Weights of a small transformer language model: 8 heads of 96, learned positions.
Each number is 128 + 32 x the weight over its row's rms, rounded and kept within 0 to 255. Layers, rows and columns count from 0. Numbers have three digits each. The size before them is the row's rms in percent of the matrix's.

# up: layer 2 MLP up, 3072x768, rms 0.127, rows 1187-1239, columns 128-255
# down: layer 2 MLP down (transposed), 3072x768, rms 0.0326, rows 1187-1238, columns 128-255
up1187 103:165118106135107148157138199114170210152179185127123158145107144149092114107132101114176114198118117106127115102094145101093186174145116107174110017146161145085194123070125090127159053159094113096139128101135097088101121133096067112163135079118098202195129159124148103115184111144128169122150136076166137109140173146183100085070141103093174167138190176099112117144140133113073157163164
down1187 101:158111150090126118212108092156135147159148132153143173120150150167121107101182105125134209162135094151137126124149140108075114142188088106092101050122167184081094106043091161108148037140114126140084129049119125108147127106054115174134116161167133200132151120161134089108140122132102132150172121088130093136134186122120102120137064133117149183165156125144129113096123189149084116112112
up1188 097:092102168101126140135067114101138135134126159104102134110063125110122126155133165091195137127110135111126093139098144139094093126130154107145134124161151122053095161078137078136080011111196107088158098116117110074097167117082185080122139155161122165080133127131123155090121120134135095085099123148127145126136132155153123121099118098087127105142075131110109127202068081120118143088090
down1188 093:121138128094124147154086159095163156094085139099164109063107153110185118134110164092169149116139181111082101123111082066106110193137159095162166109126099098085111150120109121165047145087159096128146175142085158059136161083067122176110137131159123153158128115147122104118164117107165222076139146159177093081075153098131135090133090107115075083102149094129115157175102066144104108172115
up1189 103:128152102121095125142087120120112136088121155187154082139167150056110189094121096128092105140168109118141161171183138173129185157079127098115113054170166078185154113126136104081127128123163155083163150115096148154157082101146124133156159133103090179131138232126077186155158184114106091133079118146154131118135132169155171171123151124056168129149123175095171177168187137128155142145159
down1189 103:097139155182128099116148106112120173084124146154160190149161119098132106122101119153121168121085161062053099187112151177137162126098083150192069123117155067177082114183161093031080145111147163158121184136177167176151102092115108124158130106150068169114091187155099089165159170132072133097083116163149106111153175184124114110119088144100142099148155148044106155155205157115198196135158
up1190 102:122132135138132120153162112066169122103125108126137090123084117154156227129133120139155092094166149038153077183128075105180145142064146133153131164138091160163168076126100161150129081162094160121132120115109145183128149109098125176139177110128117166091147091090145119052119115118087119151110103121230148135153131166101086119103148078085126100140130135085134166164080144137094148134123
down1190 103:143111116110174145120170138100146104165114113089127091174129157150188167109149153058098156121174184073191105080136083123058143138125217142133095129126155107129161107148130114073104135151060194138144118108125094082147156144141150154084143075114183112167101066092190147073143118099099122139103125076199079190170134130117135139064128114149082131154090110188128089172123127132184144110179
up1191 097:181134142186127118183083140134105161100143086172135071115125090141087095138119060203150144102102165103107115156095132103098148137119113136135124144129120117189083174144174125139093122087127127100125114114165110106122092117154072105180154162113146063164130156100155111150142111116133115058157136170130153180200060116131144080149123144139199116168095198121166104114133111101142140141130
down1191 101:177153101124139099134115092095164133106146111142177103130131106135095090123143139100133141102133128152074111069087111145144119119123135172111130126118144136128078094174099122135106164093122140174102136142095120141088090097093123128096104112170101177135170119142162117135089126106133177072077104150100121153130167153092136172106077142226178086077142192114057153155122092118113151162131
up1192 101:073162094202131136049159070103117107095090148123086145148120192144171145142092170151163105132148198174150121141129104134175170082121156131094135112156103131133091142142088157170123177200139091176155129094143135150109111116149078113148117195135152125147151170145194093153210142129120137112129119127129101105142116075103170104181175099119128132173046157116141100114095089150115125195128
down1192 098:121119183130120147135149081135131116108098120141148128102138145154147121081110139139103112148148112054147060127159114205138130129119101116112142150112149097131106167084113133150154148147098098168132138135102152135112137127126117182075143103104152096180175172112149125118114083139087111096165084095110114134102126129108049124157222107113143072117088144114075104104087168191120097120134
up1193 097:104112115142081164141120179143073100064158104125163127159082175162144140169130157112219162146162148154067179131098181146175121153151162135082098103122048157107136125193173088132062159143129137109188173176126055130119086158113145152077102143168128072108092127114092158108161129145110115135123101118147154111136084153083119121106104139170080086150097104124126198065104101068136191115170
down1193 100:123123127129115087112175147081091111088114111106065114114052156108117095115185148134112135123099167158144155116120162132188130150094099165077121137101123127096146086122169150166159178152056116125165169141095134102110151149142121077095190161168096079077113140088196135185136147113076171109145149094198057158080196149088092186140168161130097124101134120162146096095136163117114150119115
up1194 102:108111152100133157126094161153147128120132099151137097136137114184151104134128173146140178168138151200129121094138180164208081126155122088093142120188157113104132160142083108113080184119160102119096148149204150130101199136191121152086100101127191165138122124107156102108217141086117178085110103147072159134149183142173099115060108118197144153135153194078155105146145105138103100156132
down1194 101:092178150165143143158122118194132100138169154051138129069078151095120105037119110161142146151113209135188095169101149168138132098138143176145152082138127196131116181147122166122152127141182110157161149167139144136139156171155217145157134139108092088096114123123104117144169074137123138083119104098107122134094149140123164093102154159100105096137130120150196167120128142133130097117077
up1195 094:159126111097082148132092167149140191132133101133129118082125099102157110143081117118137123120102108089105126140078111121103108101132125085116163086092098170168107144165125173133113145208150119133136121158179131116136082152126181108094150196114086159059115116137203167106121112155144144117109155130117181063175130074141153148155157120147151092166055128159160175173164100145097113119123
down1195 094:158136145120068132114124124137112102048161081092136102086166094122107097115127154126128130143113131124134132130149112161161101105098102127081133105117135103104165092140135140110167151151116101111121109163145170073132138111113127067054085104185111085137100095099115091140131142126146136153097190156122137151088088157081155127140095143096201156152114110085131162104105143160106144142153
up1196 100:104162137068149148125184158140163112108156167074084164072180197071102212144097102139152144142126160100114066108083204235150155101091162131101100131040129139089164133094131072090133094104123182099148129090075173097114207176139160073132127132121099143130101142116113145126149132114117108135135128068067119178112125067133107200104098159122172144201111157114175128116138143116164159119179
down1196 109:144146114132161132138143149114137117140089132132131192096147084128105136121120144124124143114065129085126092126214170167105096104145116105102104130108192211174102158086145058131135087117083077095171113120148219119173118094166112116086111106082157117092078086125092142126128124135101120134148152088121159216077099074151159159108099148101148155131107110048158160122067202138112083145146
up1197 100:142146111160112090157151130103140110101136112080131166141014209084118127183171086141202104095059146103121116144100102128118086083113174136075190155052133152136141169171089112120101099111125124131100101101095181113090105106182122114067107113106148151054160119084150097129122164103105121114162184171114113143151084155114113094174125145078105187109112121133126135089064068081149156160097
down1197 103:087152138180163205070114115106127145156168117172152113154111101062127113141108093062139104165099128164164072101090143164127189115193119171129138091143066072184191123110167116072113157107104125128080160141068119102112170135107136124106101099158141156108134141095089132122083125140120119119192138116173122185092192104108154155127143135166086152103155073134119130144079139110119155177077
up1198 097:145106120134082186110103131137125123165098144107128083095132119104089143149087095087081153163100117141123112107138128162125181122085136186076135141131144115123138135119110164097143130126091060118127129134130065096102125042125128111108167138128121120084114179141110150138178126169071057179153163115175096131125201126085141171149188169095063102155110139069139102112114108141135080078197
down1198 095:100135114118094187147077168108135074191080159137154115094191161156156109163090093073109132129115128080137159106132080169156157135111103160080115133120110148183160160134119184164128140066135105154053143140150082175131133114121095121121168145113104122084085137173123149132132182129099118124180164135112068183113163133082101196212091152164113175142149164130152070141140132114102129108154
up1199 100:116117087124175165036086167150125115123096152122059141145124116172114116157165120113132161172164038103145091110106117096150130162141130157056131157195160134129149113130146121177135188183083157152111124113105137076100155106164124118145082102077089160078144143156125139171123144096141109153165115170091136114069083055092164131196136112093074110162115165110113132170187159134088120155125
down1199 100:125118118086156106089151117103148091131067150139117147116131103212070145153162163092129152169153086109141101086121145153194118176137167088086092073107097135187179105140076097160098179182047104167121131147121075162109186168151096066158117154109158141104098113126149093134161126076101174137135112096120134176097125137114146128174116143110140066141165134087061152131138110141134172134101
up1200 105:065071086097140089127076100136108125135102162150147148117165158162159191051146145098165135147089196155136120085065081118158113170125131178141092167129182093151062128131159088129165093176057160134129161146156123128143124169148187138134135126102056162185156195164131155150137124135195090132124122141143118068119110143109207132113122072099133064134122134137140089130154138133131128092107
down1200 107:121081103113095115128053041145127121121110138178137104122105070180108069095122123180107132154228161168130159145119065120122124149151110139122164127164163100088095132083089137080119060140098123133132176084161119177171139175139156193113149197078075102152144128103140109140084114156144147100177158126094137094098148094136147139080134097087120183161132158135104139095150152130151123098066
up1201 091:126109153128129119097134142086183154128114149155146141156135131137107156130161138043141126150123119168109057078133143157171141097130142160080097131155126114165115176118154101089174146121124117133176120164177096102125103105156149111095132125059057151143169149107108132154129129144109074061115143164082187100142129169120098054100157152148145149138159129122210133118157077068139108131152
down1201 092:125124168091053109123165112088134165096139146128118094142041136073131098045105071169149148083155166121113114096075057167197104097185101139123035132114120158137087151092120111105111053084116079115092142102107137123103110135098142126122162153166115139128141178093184164144177117125102143110145156140148087125094096179148119082105150170115125106151104133158141147138170124126107157139113
up1202 097:137166156141175104104148109133142116158125196142104122118177132137167156188200122089076142041180092146105111086064065160148102103128224144127115149153161111162093087151154192108153085107099106186107164105116113163123121093092134211126192033089102101091148091117062097099156085073136143129089044084160178109096091144061102097139120115138129143173115134169085157140146160098113120091104
down1202 103:101141159128122198172077131088108140171126040131124174126159121134134109169093135176161142178130112119153077176168143128074126179153147140153108152122161184156091100108059157124116087147161173038161104126140087175155174137176110086092162129116183132143130123109128109139151144122143104133139141152156164175164128077176115190150128130107132169096158179117174111106162131069136121156115
up1203 100:140148187126102110110082083134171117196120147096128115073122120138162142136081157097080104182140085070132108089142131107153138132145152114112154137091163153061103147152103115138113098106142173083110100188107148141132099152180119166134141132124104118153137136105152124093093085179120119080139102171150106057158113166122147159158154173111064083168145211068096174141185129128125052164121
down1203 098:084146138150110157085143130104190137174154095147088105103095098152134135112114166090049155092151120158129206085162140108116119088141147110055122169143155130109091134138160125105041133102149130048086133127138111123142126115093128151133164170148156129202140133115115100122119135084151169140186122166143126151210110119174147156106210131177128065172097151038098159160103128057137090191140
up1204 104:133122075085176181106101200131115134165149115165097126102138117096082182143095079143087140175075130109142165152146160075136137112161053101139132083156163135109088158107151102061195130118116088107088126184136160203154117135127208096077117089116125141142125097157123162178088129114124133119146131068071131140097145082117142091072173074093200099161128131116117102091079165093092177188123
down1204 104:142144092098094163119096193104129143166157142153066123117134089130161090080087127103146131167189123131100072135153093204091155133098159123207183100174087124124076131172130094091085173097132105099096114147081105123134155161084129148152131134128165190102129104123169113085111160122116133136155144090153106128082100074147089105142141193109117084192079097191144107093112133140176089144167
up1205 101:173138122127155186087156095109154116146117073161139119091122148119143182157131111135148108138123152154106078110076152092064138106198164086075101098117109168105112085151130160140073147200154124135112180146141087169119144087125111097112094079104068120089104141128122147096136153158129156075186076122135070113106218128122144111164132081138125184118124166106173129123102121203193158069116
down1205 099:086164142151160195047117123132100131101125113165143109123136147116188140109160075137079191116123130111075148127125114093091133127217134082151133139118109123103177112146048131126127166151214127151159139124132182158107101097133197116168143085165061118097085091130074125137141145138119189096141153072153153223079175172171144053184145106186103171126203210127187124155139122137155145118174
up1206 108:100087101118143144170096136138156147167140197124103130040154134176058123085139167026181115162164131166099116132159048138129117182078105146151149105147061093185077123077143130121147158086125149176107125126103095139117104159038194103116146155123114074104181163104097086102121086136128156178167147167128090173129141066122124090094167119139107094142096098150163095156126127072151183112161
down1206 105:162096207134183132173115146159130213163149091174111106080161157109118132150107131135086124146109150114133100113125079185118146184112095179117114129200059096129123117171141163062084159107156150171082126117115094112083116160066121110120114101195112160170114147151133130109118108181168123212202088137188142120143101156125111129083165139160082076109073119156093117192081131115121191153109
up1207 106:151071134094081091132070135132113064127118146077122076117166151124083044107089124155132149155107072133150109092171148083141093118103169127098056106076144141172127101080129136136096094148081061141104132129136213117194130105138108171161142101198129150188131067109045150140094122170134154142128098125120140117036102082162173131111130169196162139113148110129072097148152126116100166125175
down1207 111:118122168157087186162088137096145081106124154121141122150198136124096149089116182114147110136142162198191118104102070159186129153087115105111101092079138133131148116168139164110118148161149145102157141099082156144145133157193159123135121115144136135116088088107086093192132060107067193130130170132115132082096115147056119159166119137129121102111152104123111090092078161098111145147135
up1208 102:175151105175099172133165142111079128126109186139092160071056135094141165155154120075182147140095086166092125154116161119197189112096131150103154144139105160119103130103158088145159121170142164133179153166101129078110201142127145099150110123112169162149091140177151129151115134096108174110124112171140154149158143147090195106143127124145096142133114064152102130157151137106139087085067
down1208 098:133092114097102135163208164153053161114136196116125151059133140105120139127170083069186123110164136135075179162127140170179199142150160122100174079147161104219115176136186123161152159151115161137125113167060199051082133133180168120155154128076168150121149096158156113116126102079131115158098103176111145150172150144105117140132144117146094109147121096106132073164227131111142133144110
up1209 101:105142082154148132090150123131122106110163154116088164107156149145155094174157102161161134109149134204160125110102132169067158144165107078129108148141150146168174094134122127130213067125071071215194154130094140066153127101186112162169125129152136118147180162114096150055145054165146123107079051121134115093126126146165111061131141092065107177116148131144164126135113227121141117145134
down1209 104:142109144133129158142160133087135073101054116146108123164129107145181129202132115135091115154166162161137163123078137047130153092167071070181147126062106144133160112151089105078158127107075132138155112225114138183132167108112150143122103180116146105145163182115090156077108058156083086142147102173096128075146140118176102116130131091141119122128140109173203133123039155158147155158139
up1210 099:186156153140167124116140124175089121102175078115138131119119140124164142113115114097162146131152169145149154115188159194071160132107133105145144070113156138142086089124100147155150122084096089097150129061154171176149109078112158161042133146166137092155172128117137124104183129143123181191098105100138165139149182110110073148125136177106151101065109128118121093027140114184104096143143
down1210 098:171162120095161155074214113176090106130171128117098114134127158126177110133112095115139096104148100102127083154129170144084194120113116148131158101163101141183107131197159157116135157148139121122105178174115143169167112116140129127108133129133179118102149120144133153148165102132141146112187114125067169131191161124085130195149127151090127126122150090087134158039151134173155106104138
up1211 103:148138126085174104131111134149188073086153165138095156117150232071117168136147117154151131145062137154126195146097173128082057074115127159126157109149090143086109180151095175125050131129115153071158135118114162147085114157119098117125060125116143136130118149136091164115137143182125120111110162152104085146105149130104094064153144108117131139161130153114113077127190057129182129103110
down1211 101:176116106078185137107092111164122121102148142099103134128145148133126119124123101170166154220107087060117152121101144116102140102084123157116192115153078162081116097127113156176064134159137122152070144134110118128116116095083226107156081173177109132182154132165119178131145178207166144136154151164097103148084169151100100086180129146086106146180085127171170172126165118135137150075122
up1212 094:089127143092093124104145136144142207142136075168108174123138152123149129140144097209112085130102149153154043116142130161093119078119143161126131167119139097060100130128143162119116188143122078115083135149085113047083158103107096130167186104119119133133064199202148123087189095097176110114119094112117121118152187171101139162123139120117060140155149109121103112048140111109193082121103
down1212 091:082148158116122102073113096104068141093088162153156138094134136146175157102155117171114173154181091111127072092148172118125138164147170198057107100117118027118100101151145116125113124113154097087096147104084131119080099085123160155077152164134105127135141145123130141153109128082128123102093155132118093102103148153115051105215135142137123194116153114188062116141163097136117124126076
up1213 099:150180111123115175132131100140177041098144098134114113168154096133140094107075115156147133103104152136099137130146122116165184108145106146100134157155153114035116163169144151144112144121163143155133126117206114112112136102155117077178037190168187116122123119158122049105081153108159108135128105093130060145140157082129121154170151080108185110152102146146154129119120153096136135069075
down1213 098:133133111129150151129156119148128086153133150114079120126127157149137114126101152107139158080056111132151077131062092129152198137177132173165119112215098140101120130095105103113141171133100188137146102118121170144151121119138176145105096119126163142077100134111156080115120189170133184151123131129130072153155153065042116132114108135161122133152070134134142084108067168152116142124099
up1214 101:132152124120163124116154168070144139144108113130122057123184088136104069075121109122079136137154084128149103093163152139082141141082122103117115128115194152091117165134138075138133142089106177120124129165088089098140107210095112196231209135111170129104128117128115122134150115124135151168145155141108131138130122053095159125128133169148108137148084162093133193080144112124098155087120
down1214 105:114174181175127168149105168123100121092125124105132131109138152125108134144184098125136186125167123153125128095130110111156152117128172099144083100123159164083189160145130127168122114152160117091164139132175110129156115138205153161163207151096084133063136032149167169120157130156141163126130121122099143177208129085149137122147105129150141111149168125112153164135119114088106107099051
up1215 101:134109122124133109142116128076124111192191172125098104108158158178130155134075120139182128086105128131100072107121147144126186066137117135143148165112181141088098131123111156130174089091102089151103165104153078126108153109108094174124132076140141161116081139086075144092093150139150130087135134102142081095169129055074151127172120153088071118100129130139134094152141091062113103133148
down1215 099:093115133145165151133177096069136139171075107126057143147182187142133075156068065137146132117157121165097081174091129079136139131146145144222142156155146156089095089110089135147124108153142186201113085064099075159144129147122104144094146115050186139186140150154144141112112126099159155066171173156119144066163069120108144151135170136094148152074070097110141172146095106139104150136143
up1216 092:161154097087116127172179118139144118176168097155093087168113126110098137163087151119137154136107073122183126186066173118127151152191106174090105120114173161128119170088140067132106145120171112117101080219121149125128151105210090091131074135123156123102129076041135164117198116148142108139137155167128124157108109141147147158127108161098150133093073210110105108184177153113112177112139
down1216 087:116179059083107082153161175091108140120097206093103136100152138148181126111095204150142135077103154180107152083181206163206171091188121159146169090127124095152088161134134077124130114122102134120116147156101086154123130121137173130130103117091129123156139105135080113078205147158091172082094075173115101096116147130194085097092169086121107041122113179163112125154202114150093178130115
up1217 095:115080123125113146150122146117212142145189179141147147159139109158147157174142175086155123193122082140117058161128134141123094151092129055134115104095116088140095072179095149118136133156079145077136065124132155131097139102094174167109141176081148140122154142129157119178111123106067152129213115138110151167099113132135143134151082107146143130164100146147130138107128183150139100195163
down1217 096:133136126101118188103124132087134164161179156111161103155187112120119118127119109126166110157090126169143138246129204103096119171094154154136149182162127055135108110176089129043081034138141129125103085121118107101111136135161097157119120131163177117146103125113163120125082117153161122125112134164111115123141094150148125112125101078163164116095171126190130076133060181141104125120145
up1218 099:109087132127075079117136158146178148139150144139149143111128048102101144141155169185130108153132099061167119127132117086145146132148083141093113089138114097120082120173151161110096161096154127164164114176074154162048141113165112146109076193162125083179196116127132067178208075084150124132163098096111157053077160119112112160094151151162100089106141053135168096126208066091119124134087
down1218 096:181159113091120114141108157160062071103167157153111109085085150120139139130163134159123169094056124105135176123085179116079083154103137134090123057115101164138098091099096185112098109112100102128168159126183111156047127130150088075095117173149132119163160099133123141120156099124161144117134087109131140096067136094125085174109185152138128119109150056213140146149145099068113095100069
up1219 097:153095076165121138136094173173121136063156198153093130188173157090120116135066142143118121139101168093160151101134127082111082202132176139160104147089131139106135168142165154197112141132164139119128098117138177069170135113130100103144079104170117193148163187138131121089120108172093138148128147133124095111170155057113143149108159110205128160137177164104182141118109176107079153083100
down1219 100:175136129146114175166174142145105182132105100157143133152151138092067134135143093151175110155140118162131112143158122135120104120140174100150152193109067136139121179150098119123085129136126119154122154165103120097141074127164122161152113121183021142161145140096150139149159098119097186126156198124159090190098129162166114149101161050168124105127137165104094081145111149116077144152104
up1220 091:132125132131180113156164148116127115150132145110057100168128141139092105128162107084169124107100132191115135112202155122110125108160116109163161156113124081082152110117168104083076102119137136141122094118143135123125138156180091086160152183069146156123124123097121178057149135164067141116081160163106175177086138111138116095164078075151120146128069094140086142198148139207119113125135
down1220 095:154132137131113082117137141130101170151177173135107134150180104125115131098094052126134197153135086148173167164096109101139141153205102136127135104111161089090136115138112089137111174116087130144139119084157166173075197129138110123134113123110132121144113062126143126114133159134178171168112120135133084115141094108172103088130090104157101148094120116142135113109144121185112115097155
up1221 105:095080140062128149144183095132086114186120056045144090156149122137128134149113086124163111134089166180180154152140174132110171152166141158092115167125111137097103125107145096127126087086142120115077156109131126134064112117119111082120137092155040124195102141114119196119103197110138127093139130121167086095149155135183131115157157088115179138117130079123136124092130088070070070200101
down1221 111:118072078135101108124177091140125121153116089078097155105203100140094128121135091148149111175143156146109147087086155171105139131099123188113125138175144112133146164089158135137147076120138089121119142101120118089092202081171120107189136090112120081130147166099095137057089141107156095110097172102193115127095123108151122115133167177148118181119076093103184085123157084081117057139144
up1222 108:135122074136193060113182133073149097121148097120176099114192122080145127101122157100168079104126079158145139145108129182127151147186155152151130116088091114149120165115138188109087117065157101107110092119094148119128144157075162053137177091106132213111121125093178167161087118150130171115174112122133095117169156149100138119113101151163128168194108135142159135135123173192134134132201
down1222 107:171120131107155155112135204038167155170111116047109122084143136125064163100148073106184059126140104127096097146108150118107151099148132099129163157152145093153150180119196126121094187171083138093093096128170197166119136138094159127105117115103148199110131136168133193094118105091162094111144122081096135180142090087090138139110159116135110089094124127070148130125188138142169072175118
up1223 099:084119125146164091068142198136134126093140142099117105146138118172088130139133103168151173146149159101172122158119151123147123162103130140127115119109128139164053143151144114100146090102093049099137076146126181098092164115154186133117211195048084116117107187113142145151125124115150031109094071142141150114151134146144153174132131101187126109159056078099099101141111162138120144094176
down1223 093:131055111131122102141138105103094181164121118145167104173083147130122130131126086191107123081202166100129127132135132152150156188073118152128158117096115151180097139176124170139189188127144115090095070167134088116095139134108165134140173080135151175054120174132109142176085139173131122096159107123141111174151145180164093174126133151147093127127086106171087113167129069140136136095142
up1224 101:129160158156115092122124137061103101114134145138185167138192171160128111110117109170166125184129055155092108098150144116171109131099170157127088119119074095119133068181146186139092142135063171184087104170135088158181115116119130131079138133177113159107139072184174111125131147160109130168127107082161087153135181128116129114110167140173156135115102145184095133069134187154014149076110
down1224 098:135163171156071162155147172161112133136139137127180117111098167138154095123142130151104166162105154140080136117152166138171122152142110101098078061146120070131117073149111143128107107159108194141188128122065100176118164099139144149128210130162118161087135113122165161134114162111091103183121054153125116171122114111135107142138150144164125096105147119118051112088135154103077162083081
up1225 096:112096118138151111153038149129174104153062190115101162130167119133111077197125103111171097105133145069150121161133102108122150134115117102134132093186142124062140138119161177163152090104160122121135119078099130121100150091063105178154122159139158083128136059166117170117186127148142132155080137159099082125171135123142192124093137060138096160089098127087114152162111125172122124192181
down1225 094:157163165095124130122175114149152132164132055135116135142150117205124116135110123161124156117087079175119138165145111196166117143199101109134064118138170141097105111066150123160101108115163108159096154180115101151147096121145153049101103157077118121129168101148112102103118162042094136085164118039154117104113114128176178109135137109158152128133160160140088132162133094129114171172069
up1226 097:133087100133145180148156112089124115157120170093139166153220139131138083059156125116126118120047093027166076191177134196145114122155142066146100130171125147108095138037161157128098084170074204125087083119104129137186120194157135070115131120096118107079117175103163175136137123101147136114125121164117145103192133085093113155068106202140107194136113118154115181106105156088154102128143
down1226 096:148081132083111123184100165128158104143080138113178112169192117155073069084190133190100110083111115067122134153167110180141075125138111113156158157153095112122050112155063127112095126116109100165147055060114152132117162157183116134139156126142172091079080101154113106121084127144141087144139151140121120077173141102165152155110094172209103104152149111104114147148112127156164099123128
up1227 101:151100082176188063078118123073120177094121137082098155183140173139145152107160102146103140113069164162130144118140128083060114195135121122177139184197198173088116143113097126185170106149158086094125087104147102119136116089155108166134141176133155085181149142172096071124108147102113102112112130161109113194105218163127183063149150176098152144131143121139107134133156162127124148043091
down1227 097:199119149117159072119109101090182155122157094158122124147103145158161111046138114040117134191114148194078091076153152133069157185186087125166165222137119090098106089156074102086119086152168088097148171056134098082168148129113111136134151115135132150127117109188081089118133124088143177142144098152131097154142119105124135092142139190142116133134121156174096131163134147149149142121183
up1228 101:097149121157129120116109110172083068170099149157075129117127121139128183070111108175118107136108085091140144066121128115130143072208132166122091100149095104158137144117135177121168147109168123110118114108092107085107106066087100145146108139078158144123127103209142110141122191109118071177157118132116158088107119161136152173101142044086072126106102152119189147171179108098118135149148
down1228 095:150105076155069153143126000133137081188030204135125138114165100087125174100152171119092102171077120102177134132118160114195103096136115147141116105179127047129140127139151118137155106148114147093138130185143168078111120124136136148178132079084113132169115169170125092104126131153143148110144130068099102115100101152178095166168090130104092097082149140127105109138075083105135133189171
up1229 100:111162123114126117200098147125038140124064082163114130151084167112105160165131131121140141126167126090154165127078182166171072137209188077139133103125152127124128122159144166098167144200119097110178186142155094077140135095119170116169149233106135147145123162202139127091151097094198144115134102096168136151146112110098117127146122143118094081151155174120122123020130086158143125154148
down1229 098:085089173143193120196125154150127160117113149162101194088105139112132096092153161129130100137152083129174145106115107143073143053147117101119111116084166141117133162149118159118126100088128170098155146124119136149072174167108106131122145205141126101133147063140127165098126155071142106110119076080162094116096122198114148112135150147142055154109181201090151125135105135130154108114104
up1230 100:100074109148124147106113135160177107103101063124125087068139096143108145097118094126070152156132095185150151130130062155133210157045143139120109106213062110118093142135177133195105160203127118138123145152098080139110144124087088158090154145064162170136122097119067129075126211163105122139178119111136109034140095105144134092123177162128134120137195156138137130206130117074109101143108
down1230 100:094087122140154125060152061097179080106075170151107142134102115207112100087112117179128191138089106148195099130113099149108125125072190095185140132168118103159078138136142125118139115133144137097128106166109200122127150049052099112114152139054109185089167153147133102129097111120092121162176164079143188107126107094139108124104125099151124145134146197098134138148155174145124134159125
up1231 103:093139115141148103116110119139156082100133119214107172105119123087147146113158137122112144110113097091115104142132094076098054101128150124140157120158138184139218159175186106166151114166127101133120177102127137030098119129156142121081195157136138120113136166125221120106150116083094065177098092123172113120102162103187086132182119111118135149103146092116070121111119160146121121162138
down1231 103:135138079143149151107101080087111076108149079175153133182105127112097086137132114106141121102134095110111107134152166074084142128156066140168090109169057121110175133075111142150155123190145096113170133106127189161134143107162188097108162105129141124168088182107127162078121138113129126083116179142109123147106194080174105187160107091110141107141138118132106110121160124081095158117201
up1232 097:096073114183130189102131138160186142088151146120136094098121071095119152170154151150090155096136145166167141129093174127159125132187102094077074142146086059101123171105125090155175121126149068157087135098112088142107092112115107151134068180105131152158158112126090160123179112105132122156063116122145107143124090111091133085185114095112096097150083073151147140152166123113173134067114
down1232 099:117072140095092108111142106126116108155085161195152190173103103144127147151181153173125137170165125134114138138157113162139080178103150113080114180162087189144127121169132116080152136082142093132105081134177125126061137141096140113128138169106194157095208128120162056133117138096155142132143100120162125121129122134116124138152137121122106111139030119174137144142130137090132135055142
up1233 093:115130115106119086139127136133087123126124158177141162186125131097132180140188091077165104103135123116172112067143107136159130159107088067081146130150181207137105111105144129131119135113162122143097113146197079137169074128083100170133171075078137141149134140099107168102136093072121100132140169156132187122084069080114215204129133095096126085146157126107117106117137119124128177129128
down1233 095:120098115117157165121095090131127067155149147092152137082162093128141131131127109103123165098115132147127121118073132124130136173084074080093110167138094140187132101133123116037151188074178127066095089175144142165135121104148086135161123146146116107155121113196101165118160119108155150122149120149202100120142114118127167111118086086102058166122165142130089127137096136098176110096153
up1234 096:091150154142130172089159104118132157115128166168139087132095072126122153139161100134168117115069134104148121205159131123126096105169148118118131169129155097157182079112098151122177180189128106080102175123074137153107116149184148144111062202143102117177111132149115110153124154100077115122132033194089154136084137122111134135159120151099165129124175185116136138109159147127084072116166
down1234 096:156148166166083147129166146073135208156121193162133113066121158161124109107123169128113108124100159117127126135114187137155193132128127118076150114147131075160090156107086138109130123164153151145118128123104160191147182170124176200090137117176092104151114121131146141168155168156139140102125142126079074113134088173125139143153096152174107195117139095114103112099086148193089124059109
up1235 103:130112104108107128150147120147143059051157130147170133189163143155147122167129166087106161185166086160122159137143116102174154104147163117101120105063146141159082170129146124197110149126156158140116066114103093116123095087114115124161106080180138234110127119146099118076157112151161110195137112104144131144073093151122159109096181192180130111115090105152136184155123124132091102110099
down1235 101:093139149106062117149126148144140146148085186127177177191150111106122112090147057073155112122163164087149100099098112157164166166094124078130162118181107156106106126122181158093111114127177220161117140089122102137180139106104154163084163160146075088169192162116127115122132118157099114124152146134106140083081089122148160071158117065128103154132122106118146112156105079151131136146130
up1236 104:169106077140146092102091188158124140099093064089160144073140131122138131055097096111118107107139071124100125135161114085153072108140075117089127164140137108128159175142106157151097051146099080127142109130166091146106111114144113126144082161135113132150121128073096132181146109153132077121150117083132154143134133067096141045126164100176116082098075117110118121121149102166118120101125
down1236 102:139079112119137097151144160080135178160092174049165106126131109143124147099074066157054126083163071124106108116141079125088107148135094094108060137134138204169146132138105149142185163120107155165126149111108129177119116182145163093149112144092105072124138159092109122125091104130201095076118159115171081121186138132123105163136130132087101115092106135100126134139115165168109173120153
up1237 098:105108138155160082141150175131212129146141130067155101110147097169106124045069110098083114121124197105107124165159174148148100103087088065092122146124086120162109115150124075094155142105121133132145128111110163108149124140094172124099142126130121175106085099111110071146171122092116160121098113155119128099155187142116150176175112178195155153080150099072171160112095138140152110123130
down1237 102:149107098133158117157174166153212149125112115093138102113027162088170088112139161132143109156103104120155191135142126130144107148156156146095133191129137149226132097063071112129086159048163108082107160192075173214159192118124094190104139120150111103130119229103173102132122151118108125095068090149187113187156182126203148137083109145116094094109098145155155127106083112150136119125130
up1238 098:151162185213139156176117181090161183120144152133142148125110122122111099113126086146154130133133117086146173130131157075150095131141143154143138131127140111138145125129163150211110196152100117115063192104128108127100137118107181195154104200077167173143128167080095133176143113176139142136172106170151165112147110166081148084094143130090144106125181121102167175066048079078146152138125
down1238 099:140146180163114097183096153142096160117169152193152133170092150121143129110102064103085135101105131061157133139130150101141179147117120118152113149092083115081128108159144101133093120153128152101100158085134164105095140243136176126128149078140156171086105225046144094120152177109109115113137077141137099140110144129148116124135086109112120122111132116086126149087076079121140149179177
up1239 097:156071166133129096171145164118053131140103143079079124104072086110123224100101135095108140158148113114144164079144136123139090075073166140130164138146103120159166142107127139117115154173100112157175071137143135150151132151144194121129090078068162120110085144105157142126099150104109135159130083134166126157129181152138155168114148161066063147169143161131112149090149135143172110130121